config.toml
n_head = 4
vocab_size = 2765
activation = "gelu"
tie_embeddings = true
parallel_block = false
lr_head = 0.00909
grad_clip = 2.0
decay_fraction = 1.0
decay_shape = "linear"
doc_mask = true
Each number is 128 + 32 x the weight over the matrix's rms, rounded and kept within 0 to 255. Layers, rows and columns count from 0.

# layer 2 MLP up, 1280x256, rms 0.0515, rows 890-942, columns 192-255
[[116 131 129 139 180 125 152 118 146 149 120 109  99 118 145 165 141  80 133 127 130 123 173 101 156 132 145  73  77 169 129 144  82 138 109 172  95 116 104 120 123  88 100 158 113 182 165 188 141 125 162 137 141 128 173 165 139 119 147  56 114 173 148  89]
 [148 114 128 117 163 177  90 150 134 157 130 131 116 175  98  90 201  57  80  94 116 140 146 133 122 141 129 168 152 115 109 157 210  65 129 134 136 103 117 109 112 149 107 106 125  53 155 122 130 129 164 111 122  97 116  77 106 182 115 145  99 120  97 110]
 [143 108 108 143 129 124 143 105 139 144 143  98 172 131 126  96 110  67 154 108 153  85 137 135 113  98 106 113 116 118 132  77  73 143 110 177  71  65 151  97 108 142 117 137 158 104  94 107  78 128 164 163 140 113 119 195 157 114 161  91 157 158 103 117]
 [133 128 136  97 117 128  88 140 136 136 140 112  93 143 159  96 117 128 130 139 150 136 169 118 138 141 156 126 105 145 169 152 110 116 147 139  46 114 101 150 132 121  70 128 136  72 168 137 135  88 121 139  95 155  86 176 125 121 125  65 164 124 145 149]
 [127 148 173  75 110 105 134 126 128 118 111  89 157  60 130 101 174 126 137 153 155 119 123 120  70 127 141  81 120 130 124 126  97 128 123 167 179 113 131 141 142  97 110 126  66 153 134 104 200 183 169 129 178 192  99 157 165 122 147 149 153 177 115 130]
 [128 166  84  86  77 105  95  92 109 165 154 155  67 139 129 131 119 124  95 162 149 100 116 100 160 100  96 101  95  97  92 160 132 177 139 147 128 153 159 197 164  66 136 176 145 167 166  89  82 154 153 164 133 151 166 129  97  74  59 127  94 101 120 146]
 [155 127 153  72 155 170 154 132 130 111 176 116 181 150 128 103 101 128 129 145 168 167 130 155  99 143 193 174 106 212 147 133 159 175 154 150 146 127 116 134 124 134 142  78 154 121 111 101 204 142 146 111 115 101 116 133 178 149 151  78  98 157 110  91]
 [136 156 169 184 107 127 161 128 148 160  81 160 128 175 111 128 144  59 133 128  98 144 109 107 125 177 119  76 144 141 158  97 118 144 143 143  82  95  81 174  70 150 153 167 116 147 157 151  79 118 102 133  84 166 133 144 131 138 107  58 117  56 150 116]
 [118 150 124 109 128 132 171 120  95  86 155 139 141 131 137  90 141 106 125 145 166  87 142 106  95 132 170 145 127 152 111 183 110 158 117  69 105 117 134 172 159 157  73 131 173 104  90 136 136  66 158 125  96 135 153 106 112 113  72 100 120 103 113  86]
 [149 143 109 123  93 165 163 161 134 115 156  87 218 121  87 124 107  91  77  91 118 104 142  90  84  95 182 121  94 157 138 134 168 140 186 107 125  99 123 159 143 142 152 105 121 172  99 100  73 111 130  95 132  99 129 100 128  53 169 118 105  73 114 146]
 [111 141 125 187 133 116 146 130 131 109 100  89 124 145 125  99  88 149  85 121 123 111 173 101 139  95 133 150 105 127 102 124 152 135 139 119 144 142  70 104 148 176 111 128 137 156 154  99 122  51 184 112 101 163 165 111 132 169 152 155  76 138 104 108]
 [102 147 166 135 107 150 151 219 157 156 164  81 119 159  90  86 149 147  94  77 119 107 166 165 137  76 123  83 127 115 117 105 101 131 132 124 104 156  60 152 137 126 168 125 146 136 141 149  85 128 163 113 125 148  76 111 103 103 150 166  92 134 111 116]
 [ 74  98 154 177 124 163  61 151 106 105 134  74 149  98 162 157 135 162  89 141 103 123 143  79  78 121 129 136 119 169 160 133  70 158 126 123 143 153 120 142 134  97 124 101 197 114 118 144 128 143 115  75 193 224 114 148 113 170 189  89 153 108  95  83]
 [144 135 156 128 162 129 151 170 126 125 172 148  79 141 143 117 111 144 105  82  57 147 109  98 134 192  41  77  94 175 105 134 117 118 119 108  98 186 129 132 183 154 123 165 113 130  65 110 132 167  92 112 184  99 162 178 119 165 132 161 113  79 103 172]
 [134 117  95 113 160 114  88 138  90  64 143 101  95 198 122 137  72 113 138 152 128 145  66  99 132 134 108 106 162 154 160 156 100 131 193 127 128 144 130 165 139 109 122  75 118 165 108 120 142  79 153  91 194 161  86 150  98 135  74  73 155 119 121 126]
 [102 151 144  49 139 192 178 107  92 170 121 102 177 131  96 129 121 104  93  71 173 117 113 112 115 162 164 136 180 146 168  81  84 114 101 169  88  99  89 132 154 116 105 109 140 155 147 137 247  73 160  82 127 111 108 142 157 150  97 129 155 108 135 103]
 [151 147 141 146 153 136 123 111 150 142 140  49 137 134  93  91 173 141  90 119  81 135 186 120  94 109 128 158  71 162 122 106 111 166 135  93 158 138  89  75  69 141 179  94 133 126 139  94 124 102 171 129 128 145 159 120 143 108 102 123  76 183 113 101]
 [115 116 161  95 158 168 167 116 106  92 131 158 146  93 127 160 195 102 150  90  93 105  93 124 116 136  89 159 122 172 105 136 113  87 201 176 176 143 150 172 132 114  99  99 127 157 220 177 142 132 175 107 135 122 145 116 157 148 109 156  72 117  64 115]
 [152 165 172  97 141  98 150 118 182 139 155 140 123 126 141 173 116 134 141 119 167  74 139 105  88 139 148 110  90 193 129 116  99 131 163 158 113 108 204  97  67 108 104 147  79 108  95 170 151 146 179 165 127 148 117 107 118  97  97 120 117 119 133 138]
 [ 84 148 203  76 110 113 163  79 142 106 144 147 168 100 170 163 127 149 113 181 143 152 111  78  89  92 172 168 122 112 106  87 134 153  85 118 123 148 176 130 108 118 122 139  91 142 130 152 154 127 118  92 113 187  72 121 137  99 143 131  78  58 159  54]
 [109 155 105  71 127 124 113 110 184  79 135 103 172  68 151 170 183 114  95  83 201 116 169 157  79 168 114  81 164 167 100  89  93 153  69 121 105 201 168 176 127 132  52 125 150 156 188 132 190  82 154  87 118 115 136  70 135  86 157 120  53 115 153 134]
 [139 132 132 143 129  86 143 118  84 159 172 160  95  98 175 168 218 135 162 155 146 138 142  96 140 187 109 127 110 108 119 146  70 105 126 152 106 176 165 130  75  92 122 169 129 139  87 109 136  67 160 131 125  74 148 148 108 113 124 128 111  76  87 129]
 [101 123 162 181 102 211  89 149  83 162 146 140  78 128 146 124 158 103 102 173 111 166 113 130 148  89  67  99  88 146 116  89 130 121 121 107  90  86 183 177 134 146 127  74 142 131 129 119 102 132 168  97 165 106 151 158 154  57 127 102 125 139  75 153]
 [156 151 130 166 119 128 102 115 119 123 122 166  93 126 156 120 154 179  83 151 122  84 128 103 117 140 119 167 143 137 107 194 117  93 168 150 129 101 179 117 154  81 156  93 178  96  69  80 114 156 151 148 123 125 146 168 115 176 129 109 122 104 130 143]
 [150 122 143 147 165 119 104 116 108 141 127  92 141 132 128 138 122 136 148 131 156 115 147 166 139 122 171 170 120 169 104 151  93 136 148 111 109 134  82 154 116 134 135 122 151 150 173 154 102 142 145 152 173 143 103 108  95 133  88 124 104  43 133  60]
 [118 167  97 156 156 156  85 119 148 142 105 158 109 116 124 108 135 189 119 109  96 106 101 166 119  64 140 110 118 158  94 113 106 141 137 108 176 118 120 154 120 147 113 173 101 130 175  93 117 155 134  83 106 133 104 181 115 118 184 240 138  72 217 130]
 [126 132  86 118  95 201 129 126  92 123 117 157 119 135  99 122 107 117 104 121 114  92 202 168 121 118  81  89 200 152  59 165 147 150 193 115 153 135  82 213 119 105 164 101  88 219 141 117 120 144 145 128 180  78 109 165 104 159  84  91 127 129 144 104]
 [176  89 198 128 114 139  79  79 171 136  91 103 133 163 163 179  35 122  64 144 164 160 105  91  91  94  57  94 116 130 161 142 128 140 118 180 132 100  97 203 116  99 125 115 169 135 169  80 142 214 158 179 140 123 118 177 106 120  91 150 145 200  78  96]
 [156 112 155  98  64 150 162 174 114 123 138 117 129 101 163 120 131 143  58 157  90  98 150 127 141 184 128 132 149 170 142 140 169 208 141 182 159 140 102 126  89 131  87 104 149 127 154  48 120 166 113  97 138 125 116 111 106 137 107  86 107  84  90 126]
 [108 147 101 134 114  88 186 111 128 181 122  89 126 118  96 134 144 120 101 186 109 130 101 137 174 126 131 135 133  79 152 131  94 149 148 106 131 121 119  83 104 118 110 167 107 160  98  75 136  89 117  82 137 126 132 186 146 102 154  62 128 156 132 122]
 [163 139 150 127 117 128 160 142 133 100  99 140  97 154 126 177 139 179 154  74  96 113 132 168 127 162 150 167 139 155 117  87 112 178 163 123  97  45 130 114 124 115 103 106  84 126 123 124  84 171 124  87 129 150  98 147 141 109 116 150  75  29 107 147]
 [140 146  72 177 151 134 110 131 145 138 147  96 139  72 132 126  45  84 182 104 156 116 171  84 116 138 121 135 166 169 111  67 101  96 140 163 133  74 110 123 165  30 148 137 146 165  79  93 176 146 170 157  54  67  84 155 100 136 126  81  86 142  81 123]
 [125 173 151  77 107 115 169 103  74 146 148  94 137 166 136 113 129 165 162 157 173 201 156  65  79 146  97 191 156 135 160 120 133 154 106  62 160  97  85 148 137 114 124 163 131 106 140 128 136  96 165 130 150 145 129  97  96  76 126  62 157 130 152 110]
 [139 159 163 137  96 158 140  58 163 172 162 172 154 127  60 128 105  98 126 125 111 136 134 178 159 174 128 167 145 154 154 157  46 180 109 119  92  90 126 137 124  99 115 136 154 112 199 135 157 145 161 121 154 168 125 112 162 153 106 137  84 126 144 140]
 [144 120 185 169 185 135 140  74 147 135 112  87 103 153  96 174  81 113 114 137 142 177 203 138 157 135 136 113 152 153 165 173 137  22 130 116  58 149  88 135 133 102 163 136  83 130 138 150 104 165 113  77 112 100 116 161 174  73 129 146 101 101 115 208]
 [113 110  93 155  85 103 156 148 124  97  75  78 166 130 108 168 148 134 174 142  86 163 136 214 126 146 163 138 134  98 115 139  97 131 178 137 129 113  86 114 166  81 102 128 146  83 107 137 134 140 177 147 120 118  97 102 141 137 120 126  91 109 104 119]
 [111 161 101 127 114 126 146 155 161 122  80  96 134 119 104 151  89 157 143 130 100 140 154  85 101 104 128 119 115 151 117 133 103 112 172 149 203  95  82 148 147  82 111  71 165 103 108 115 120 159 141 158 181 144 119 142 166 114 138 135 146 186 171 161]
 [ 75 197 128 122 141 102 190 124 182  90 118 165 117 170 146  91 106 122 167 161 138 184 163 169 134 136  83 184  95  73  78 139 151 103 119  95  70 180  96 140 100 123 149 130 115 176 141 118 135 202 148 128 143 129 120 129 106 109 108 102 151 112 151 170]
 [103 122  97 151 143  73 146  74 146 143 102  91 138 119 105 143  87  94  59 157 165 120  65 141  84  83 133 105  92  80 141 141 138 179 146 136 113 182 135 102 121 148 105 137 153 139 123  92 159 154 120 126 193 145 107 136 124 154 185 120 149 141  99  92]
 [160  73 136  99 126  98 105 183 128 104 175 141 153 110 119 159 125  62 139 170 150 146  51 110  97  62  98  93 121  96  70 178 139 151 136 146 149 132 121 193  97 123  64 116 106 172 115 164  93 118 163 125 117 138 102 139 144 149 125 190 143 132 185  87]
 [ 55 147 125 128 105 108  65 121 120 163 148  90  65  99 147 113 117 131 128  88  88  79 139 108 129 117 142 158 106 135 138 172  73 129 145  84 153 103  87 117 146 114 128  82 131 131  91 133 102 119 142 159  97 153 137 118 108 124 123 123  98 101 180  52]
 [125 198 150 106  79 119 155 156 123 163 109 159 179 127 114  93 215 123  96  85  99 128  89 146  69 139 168 133 207 133 126 123 108 177 141 149  43 116 110  77 127  88 145 191 144 129 149 138 105 113 126 133 155 152 171  98 126 103 167  90 152 107 127 201]
 [116 163 215 116 110 148 127 134 120  79 179  99 115 118 171 130 123 105  62 115 165 169 111  75 110 110 135 114 140 121  75 138  89 151 127 162 141 112 227 148 103 114 147 110 105 129 105 166 130 130 159 122 107 140 151 143 129 134 144 100 187 165  90  64]
 [136 123 153 195 108 133 120 181 143 137 119 153 124 138 103 127 137 120 129 116 124 100 156 134 149 142 143 101 146 135 118 113 182 114 166 184 167 141 139 136 105 106 121 137 150  96 132 109 153 142 183 126 116 105 137 128 187 106 139 143 105 146 148 136]
 [192 148 105 205  70 112 131  89  99 153 134 142 116 125 178 175 161 159 135 132  77 145 140 137 131 102 125 108 114 132 125  68 118 176 137 156 122 107 147 204 204 169  90 114 132 142  87 123 105 154 189 114 145 106 155  31 153 140 110 135  96 131 110 110]
 [179 109 136 108 141 110 151 196 156 127  96 137 144 110 114 200 124 153  95 114  98 100 147 133 161 128 218 104 164 153 146 146 147  95 168 167 121 184 131 197 102 116 158 106 166  71 108 137 110 146 105  91 140 191  88 103 119 119 110 155 106 159 111  91]
 [ 93 190 188 150 153 117 171  97 141 149 127 172 160 101 187  91  83 103 160 152  78 151 136 112 143 147 176 144 140 139 192 115 103 140 156  80 116 133 139 158 102  43  89 154 149 144 171 124 132 108 111 149 174  93 108 150 140 171  92 138 129 107 127 157]
 [ 42 164  97 134 153 131 130 188 161 184 136 117  83 140 173 125 168 113 168 134 180 122  91 112 121  98 170  81  75 117 209 104 136 167 132 119  94 118 126 108 170  77  85 127 151 190 168 127 192  96 121 161 146 188 151 128 201 177 133 141 132 111 145 107]
 [134 141 108 157 185 100 136  94 134 157 178  95 123 150 113 122 106 118 140 137  62 133 146 112 102 105  99 141 101  92 115 124 146 147 178 123 126 136 119 139 146 134 183  87  80 153 135 136  91 128 162 189 152 118 104 166 108 115  96  90 102 161 138 103]
 [112 151 153 201 127  78 160 121  75 126 123 115 161 141 100 150 121  70 145 139 108 134 130 160 120 116  65  80 132 109  96 132 137 119  97 191 158 119 163 154 144 133 115  68 146  85 144 146 149  99 117 128 119 182  91 112  79 145  84 117 185  95 151 145]
 [131 166  84  74 103  86 118 153 119 197 146 130 194 136 183 169 144 101 123 125 145 134 108  88 142 128 103 128 142 157  66 135 155  87 122 126 126 176 101 121 126  96 108 149  79 126 154 102 155  66 114 129 141 127  59 142 164 118 172  97 101 125 191 164]
 [123 146 128 158 117 110 121 164 158 214  70 103  94 114  81  75 142 137 133  95 114 125 154 161 113  76  60 113  47  93  55 161 168 215  89 128  56  91 137 199  90 124 183 127 104 100 134 160  88 181 154 110  93 106 151 116 120  80 115  70 204 138 156 128]
 [100 167 139 162  60 119  85  67 158 111 132 172 106  88 110 136  69 163 139 112  72 125 127 121 119 155 165 145 149 149 152 170 131 145 178 137 111  86 156 146 124 109  84  92 102 120  95 108 121 120 158 141 155 158 139 141 163 147 135 122 154  79  49 148]]
# layer 2 MLP down (transposed), 1280x256, rms 0.0516, rows 890-941, columns 192-255
[[131 112  73 116  81 144 153  85 124 178 132 150 152  72 145  44 148 131 148 162 135 131 131 125 146 141 148 197 164 115 190  99 164 106 166 143 158 168 151 121 154 126 131 140  94  79  70  91 137 107  74  96 120 103 126 150  96 152 163 162 138 110 128 143]
 [150 183  85  95 125 156 122 128 113  98 167 157 108 175 116 165 123  89 108 167 117  94 138 105  59 200 108 110 182 129 118  69 123 110 155  91 111  85 100 101 105 121 120  88 120 184 130 114  95 150 110 165  95 136 176 103  90 158 174  73 115 126  92 108]
 [123 125 109 143 141 136 124  97 139 111 145 155  94 119 100 138 110 137  80 141 122 159 141  56 166 154 125 163  82 104 147  92 124 133 101  91 169 168 119 107 136 153 139 153  97 125 145 133 140 129 109 121 126  87 102 144 158 124 145 137 132  96 105 127]
 [151  98 133 132 114 156 111 118 138  75 116 139  55  95 157 117 168 160 144 127 148 121 182 123  91 114 176 173 156  89  83 111  52 146 155  87 139 126 163 156  60 139 121 107 138 118 121 125 180 131 115 149 188 149 132 116 137 143 104 102  99 112 115 161]
 [193  58 168 162 114 113 124  97 150  96 134  24  96 117 131 116 132 138 137 125 123 129 148 151 102 144 182 174 130 118 124 182  87 150 174 188  96 110 148 115 143 161 109  34 162 144 156 126  92  53 136 150 107 110 168  84 107 175 139 106 123  92 157 130]
 [176  54 136 136 133 131 161 113 109 166 107 125 117 119 151 136 155 153 155  81  92 131  91 177  99  50 185  89 115 111 121 135 120 121 130 157 150 155 120  95 158 152 130  92 114  66 124 137 155  94 139  65  96 150 161 154 179 125 103 143 140 140 105  79]
 [156 153 102 143 141 131 137 143 126 125 124 133 171 110 129 166 111  70 116  67 149 119 180  87 198 140 132 107  90 106  58 120  66 149 108 109 127  75  94 164 200  89 125 106 157 100 131  61 116 216 138  84  86 121 114 145 155 107  74 127 138  88 136  91]
 [148 157  54 136 123 118 110 138  86  84 144 111  97  98  98 148 128 112  94 139 108 102 146 131 154  86 124 127 129 113 105 179 178 109 114  80  95 150  80  99 143 109  96 126 159 102 134  64 107 118 169 102 131  96 114 124  71  81 132 143 115 107  77 164]
 [114  71 196 148 110  60  81 191 153 119 106 171 121 134 170 136 109 122  93  82 161 154 107 129 126 163 110 157 151 114 169 141  83 165 123 175 124 117 138 105 173 124  74  92 169 175  99 151 157 106 127 134 119  97 184 164 111 141 177 206  90 138 150 169]
 [121 203 112 105 132 113 118  94 134 164 144 179 122 117  98 151 144 134 127 168 202 103  84 130 104 183 136 210 148 111 110 111  91 117 139 175 168 142 145 126 204 150 111 121 161 122 129 169 112 110 117 127 162 111 167 158 181  64 116  83 138 114 101 145]
 [175 139 138  60 136 113  59 118 137 119 237 132 144 153 125 162 114  82  97 119  96 123 120 125 125 147 122 171 159  99 121 143 157 133 158 150 130 103 185  96  95  92 133 113  78 122 141 116 127 148 117 115 139 102  88 104  83 146 121  57 149 178 149 192]
 [166 154 104 123 131 172 152  62 150 120 105 123 143  61  83 134 121 146  87  96 142 183 157  81  86 156  89 151 102 107 185 125 135 134 160 135 127  72 102 141  94 108  80 157 168 126 141 131 100 168  89  88 113  80  94 117 191 159 169 150 114 168 126 143]
 [ 97 149 186 113 115 137 117 166 148 152 179 118 125 116  91 124  98 149 137 167 119 139 138 165  71 118 136 131 139 129 138 117  99 134  91  92 181 108 119 114 161 134 144 144 150 113 105 109 125 162 140  93 129  90 115  85  68 123 153 124 108 137 111 138]
 [116 133  89 109  37 147 138 138 105 130  97 116 163 136  85 132 160  79 111 145 152 121  95 121 161 125 145 151 147 157 181 101 113 167 145  77 143 135 128 115 110 108 160 124 228 108 177 124 153 123 137 165  62 148  80 102 122 139 177 152 100 122 152  95]
 [129 170 143  96 140 184 139 140  97 152  93 182 162 141 159 134 132 123 133  73 117 125  90 146 107 181 128 160 156 101 159 149 159 150  71 102 154 132 132  96  78 124  90 122 162  70 145 120 135 144 147 140 105 120 181 121 137 117 109 162 104 126 159 146]
 [142  84 137 180 138  78  60  95  96 105 183 143 115 169 112 110  90 133 116  93 151  94 196 130 180  78  85 170 121 128 121 172 155 115 113  54 104  92 139 120  78 151 158  99 141  86 106  84  93 134 132 133 118 167 137  65 178 145 107 147 100 118 118 144]
 [110  98 140  98  78 132 190  96 144 145 121 177 182 163  77 151 111 144 104  71 221 180 110 123 140 162 135 106 175  74  97  63 145 103 135  96  90 105 160 170 163 129 116 123 105 135 134  94  75 126 111 122 149  74 103 109 142 129 142 137 117 108 113 159]
 [179 101 111 153 130 126  92 104 112 130 112 117 152 133 170 146 126 121 172 143 106  72 146 129 105 113 108 142 194  72  96 159 123  80 130 152 100 155 117 212 147 142 118 171  97 107  36 106 102 197 113 107 139 163 110 168 136 218 105 140 178  93 165 126]
 [141 163  89 119 115 133 136  78 117 173 143 136 115  69 105 144  87 100  94 149 148 177 165  98 160 130  86 137 123 144  84 143 159 151 111 115 155  56 129  84 159 152 102  70 156 115 107 102  73  57 103  44 101 119 131  88 127 109 175 149  61  86 136 149]
 [133 118 140 147 156 101 130 106 171 131 142 119 121 166  56 102 113 176 102  99  86 124 161 130 180 176 101 151 127 113 154 117 160  61 145 169 122 112 120 125 179  93 167 107 159 103 108 127 154  25 142 117 151 138 100 135 140  96 152 119 120  97  84 109]
 [187  74 140 166 104 102 160 100 115 129 126 149 151 132  47  70 103 167 169 138  88  95  95 172 171 136  88 165 212  85 157 144 130 129 135 159 143 121 115  91 148 104 138 157 164 123 134  94 112 119 119 143 127 144 148 198 163  90  90  95 170  77 113 142]
 [116 115 117 140 132 130 141  97 113  97 105 111 164 171 142  93 133 146  96 161 135 171 123 133  95 112 136 152 118 163 173  80 128 146 126 112 158 132 144 146  64 156 157 134 135 114 128  92  50 124 150  56 130 134  93  69 138 173  97 135 103 127  73 113]
 [106 151 176 115 137 107 209 170 128  79 118 137 114 160  67 130 115 127 179  71 123 115 118  96 115 120 131 127 120 129 145 148 174 125  74 141  74 150 130  93 146 137 168  93 191 147 139 149 121 127 135 164  91 189 137 105 138  67 119 149 157 182 163 141]
 [ 64 166 129  77 165 113 126  93 111 127  70 135 133 118 126 152 108 129 161 158 128 127 107 146 181  85  95  99 105 122 135  82 134 101  87 139 164 135 153 136  92 176 127 132 145  45 129 143 125 157 118  83 132 168 103 127 162  90 139 115 140 127 164 135]
 [163 102 114 145  83  63  60 136 111 115 122  66 118 137  86 115  92 160  97 121  64 121 155 103 134 203 130 139  80  58 137 112 126 198 102 134 140 132 109 154 126 182 120  98  81  85 118 144 106 159 121 101 119 156  78 126  85 150  74  89 140 152  95 102]
 [142 208 149 171 123 132 137 158 161 106 145 175 131 151  93 161  82 124 180 181 110 126 120 141 107 105 129 154 151 185 125 168  83 174 152 133 198 116 152 121 158 139 111 117  64 118  88 135 172  96  94 160 137 150 165 121 120 150  77 143 101  80 149 113]
 [175  86 172 134 143  88 132  91 163  86 107 154 124  89 137 152 201  90 114 198  96 157  81 115 113 158 117 154  94 143 124  96 135 197 127 158  83  67 120 145 102 101  70  91  79 103 106 130 118 134  93 144  98  80 209  47 154 169 147  94  62 121  92 133]
 [112 122 112 168 103 160  70 115 171  86 120  98 167 153 126 101 170  60 111  48 120  92 131 127 140  89 166 105 143 149  67 141 100 124  82  88 157 127 169 109 152  90 184 139 157  82 166 179 106 116 171 168 128 177 122 196 140 165 128 139 146 146 123 134]
 [113 131  85 139  98 106 130 159 191 183 136 148 121  97  56 100 149 135 104 119 121 161  89  63 159 110 158  71  61 163  73 171  73 112  92 140 171 152 124 116 112  94  90  78 131 147 109 191 109 163  93 148  37  93  92 155  96 142 104 143 133 229 152  96]
 [137 163 139  86 225 148  76  70 128 116 139 135 167 148 152 143  96 139 166 134 124 109 107 156  62 139 181 152  74  89 114  79 141 103  79 149 152 147 110 124 114 143 111 109 152  76 143 159  86 177 112 181 119 140 110 137 116 153 100 124 131 127  97 182]
 [ 93 125 129 149 108 159 106 130 143 134 119  94 122 140 134  89 166  75 115 104 144 192 115 116 101  70 150 128  86  71 149 152 135  71 158 153 154 179 108 100  96 131 164 187 157 132  97 122 149 104 197 104  97  80 131 118 156 160 126 152 182 175 186 148]
 [174  76 123 179 129 110 133 120  90 112 106 130 152  94 127 100 134 104 121 106 147 136 151 161 105 117  83 102 136 201  79 173  81 194 147 120 152 110 117 107 188 146  75  26 123 155 123 119 163 106  72 103 178  85 186 111 128 108 149 128 123  96 140 152]
 [110 127  75 131 159 149  89 142 116 110 141 139  88  82 171 153 142 103 130 159 148 138 165 123 135 128 139 136 112 118 155 118 122  64 174 102 145 162 132  72 100 141 146 105 127 114 157 131 106 146  89 147 132 141 116 102 136 121  90  94  47 149 113 122]
 [161 104  97 122 187 148 156 152  54 102  95 113 125  79 136 106 140  95 134  62 106  64 128 126 102 101 108 124 135 104 159 147 194 119 134 107 123 120 151 104 127 117 161 169  88 145 102 128 140  84 117 146 136 142 108 124 143 141  93 100 199 115  89 129]
 [121 125 115 126  65 131 170 171 117 166  63 137  94 144 122 161 157  42 105 210 100 172  55  69 148 150  63 136 194 177  82 131 130 180 120 156 112  48  99 139 138 101  66  90 124 202 126  69  91 152 141 147 116  86 177 104 142  79  93  57 145 114 115 127]
 [129 112 116 133 166 149  75 112 105 125 186 126  93  75 174 139 137  81  50 153  94 101 153  78 162  85 123 127  43 143 167  75 119  61  59 116 177 143 125 117 109 176 191 128 109 127 149 118 126 117 127 116 120 139 125  76 167 187 165  89 109 130 138 162]
 [135  95  85 121 217 176 126 122  54 149  92 147 123 121  89  85 171 111  91 115 148 113 118 159  63 160  79 110  94 144 122  83 141 117 109 125 137 106 170 122 105 111 101 110 132 112 152  50 102 134 131 108 140 138 101  71  76 121 127 130 117  99 116 138]
 [148 163 172 107  95 118 125 225 120 110 104 117 110 101 138 119 163 137 142  98 130 120 123 154 104 134 166 112 185 141 130  90  72 119 164 130 146 122  44 143 130 142 184 147 166 120 158 114 138 155 212 162 200 150 148 167 103 204 126  47  99 190 102 113]
 [142 114 163 140 152 153 128 163 130 142 118 138 135  96 181  73 114 128 186 114  86 182 193 169 149 162 147 145 173 124  72 207 149  80 127 142 124 120 156 114 115  91 143 144 171  98 184 130 170 142 152 126  89 145 136 174 184  94 101 135 131 183 150 155]
 [127 153  93 114 106 131 118  60 123 123 114 150 116 142 148  63 128 128  94 140  77 142 129 124 146 196 144 120 127 149 144  84  88 114 134 202 122 144  52 118 131  93 153 143 116 115 134  85  93 126 163 189 138  98 120 123  68 196 150  79 142 164  59 158]
 [144 132  96 169 126 142 199 168 121 146 109 140 140 132 174 198 146 181 157 136 132 145 154 140 216 144  99 105  66 123 158 126 189 136 122 156 127 137 121 186 111 160 110 112 138 180  93 114 122 156 118 129 107 122 187 144 152 166 146 184  73  70 136 134]
 [ 93  81 105  58 112 138 102 170 145 162 128 144 123 136 133 175 143 100 130 179 107 122 198  73  94  98  47 100 167 137 135 206 104 131 138  84  85  70 147 126 180  75 178 116  90 190 134 184 141  59 203 171  91 134 164 144 112 106 123 113 128  61  70 152]
 [104 108 174 125  96  77 162 137 176 106 172 130 126 116 161 105 116 110 134 144  95 146 138 122 143 175 113 202 179 129  61 114 181 121 166  62 103 123  90  89 143 143 172 121 180 199 128  57 145 181 101  80 126 189 145 109 114  80  83 102 121  84  53 104]
 [101  83 112 110 143 107 186 148 142  92 132 125 133 181 141 137 200 147 132 149 144 132 168 116  69 142 104 159  73 121 129 156 144 120 106 142 124 129  97  82 108 144 105 108 103 131 161 100 102 161 128 114 104 115 131 118 128 123  88 123 116 160  81 156]
 [121 170 161  91 148 160 111 137 177  87  96  96  75  82 118 161 149 105  96  84 126 177 106 112 135 100 116  95 136 142 126  98 116  78 145  68 121 152 121  92 135 132 136  85 133 163 177  55  75 136  71 130 165 174  41 159 182 123 158 134 160 172 112 187]
 [ 89  67 200 107 136 127  79  40 133 155 103 168  54 159 141 110 147 108 138 112  96 160 187 134 175 138  93 167 149 156 166  95  95 161 106 206 115 151 158  81 183  96 121 138 124 154  70  90 137  78 135 184 128 135 134 173 103  68 101  86 176  43 155 151]
 [144  65 146 159 135 132  99 120  70 176  89 163 141 115 160  50  81 129 206 104 146 130 136 181 144 166 124  72 113  94 107 125 126 148 167 189  79 100 150 151 171 160 131  81 139 127 131 133 125 141 104 142 108 149  89  75 174 116 128 180 118 127 136 187]
 [126 106 115  95 145 122 103 161 102 121 124 124 145 116 118  91 161 188 160  98 126 116  83 122 113 149 143  90 138  46  92 111 179   0 166 140 121 178 127  68 176 100 125 185  57  66 143 153 167 122 135  52 121  87  72  82 205 185  91 107 119  96 142 161]
 [124 133 147 105 134 160 131 151 117  86  59 137  85 115 161 121 107 179  89  87 149 116 129  95 180  81 130 101 160 139 153 175  98  95  67 156 135  99 120 122 102  88 109 114 152 110 104 112 105 150  45  99 139  98 115  81 142 142 110 147 143 118 105 127]
 [129 104 117 114 181 116  84  73 105 135 137 196 103 120 122 154 109 107  72 131 154 152 100  97 103 105 132 120  51 108 134 165 172 124 157  97 158 132 127 129  73 117 112 105  93 120 132 126 110 158  52 197 136 154 103 139 170 137 109 119 111 165 116 138]
 [ 88 112 188 143 129 212 132  91 139 106 170 165 164 100 107 115 119  99 107 134 107 116 129 103 109 147 153 170 118 143 134 152 171 151  99 155 131 127 136  97 118 116 147 133  64  79 106 173 143 165 112 160  54 100 107  65 148 134 112  27  78 194  76 104]
 [179 127 106 109 154 112 110 101 116 129 173 156 105 125  51 140 102 134 122 142  66  74 180 137 141 107  70  84 142  84 120 163 143 154 150 181 151  44 123  88 155 120 170 158 212 121 150 194 155  83 125 154 101 171 136 173  97  75 185  81 153  59 135  71]]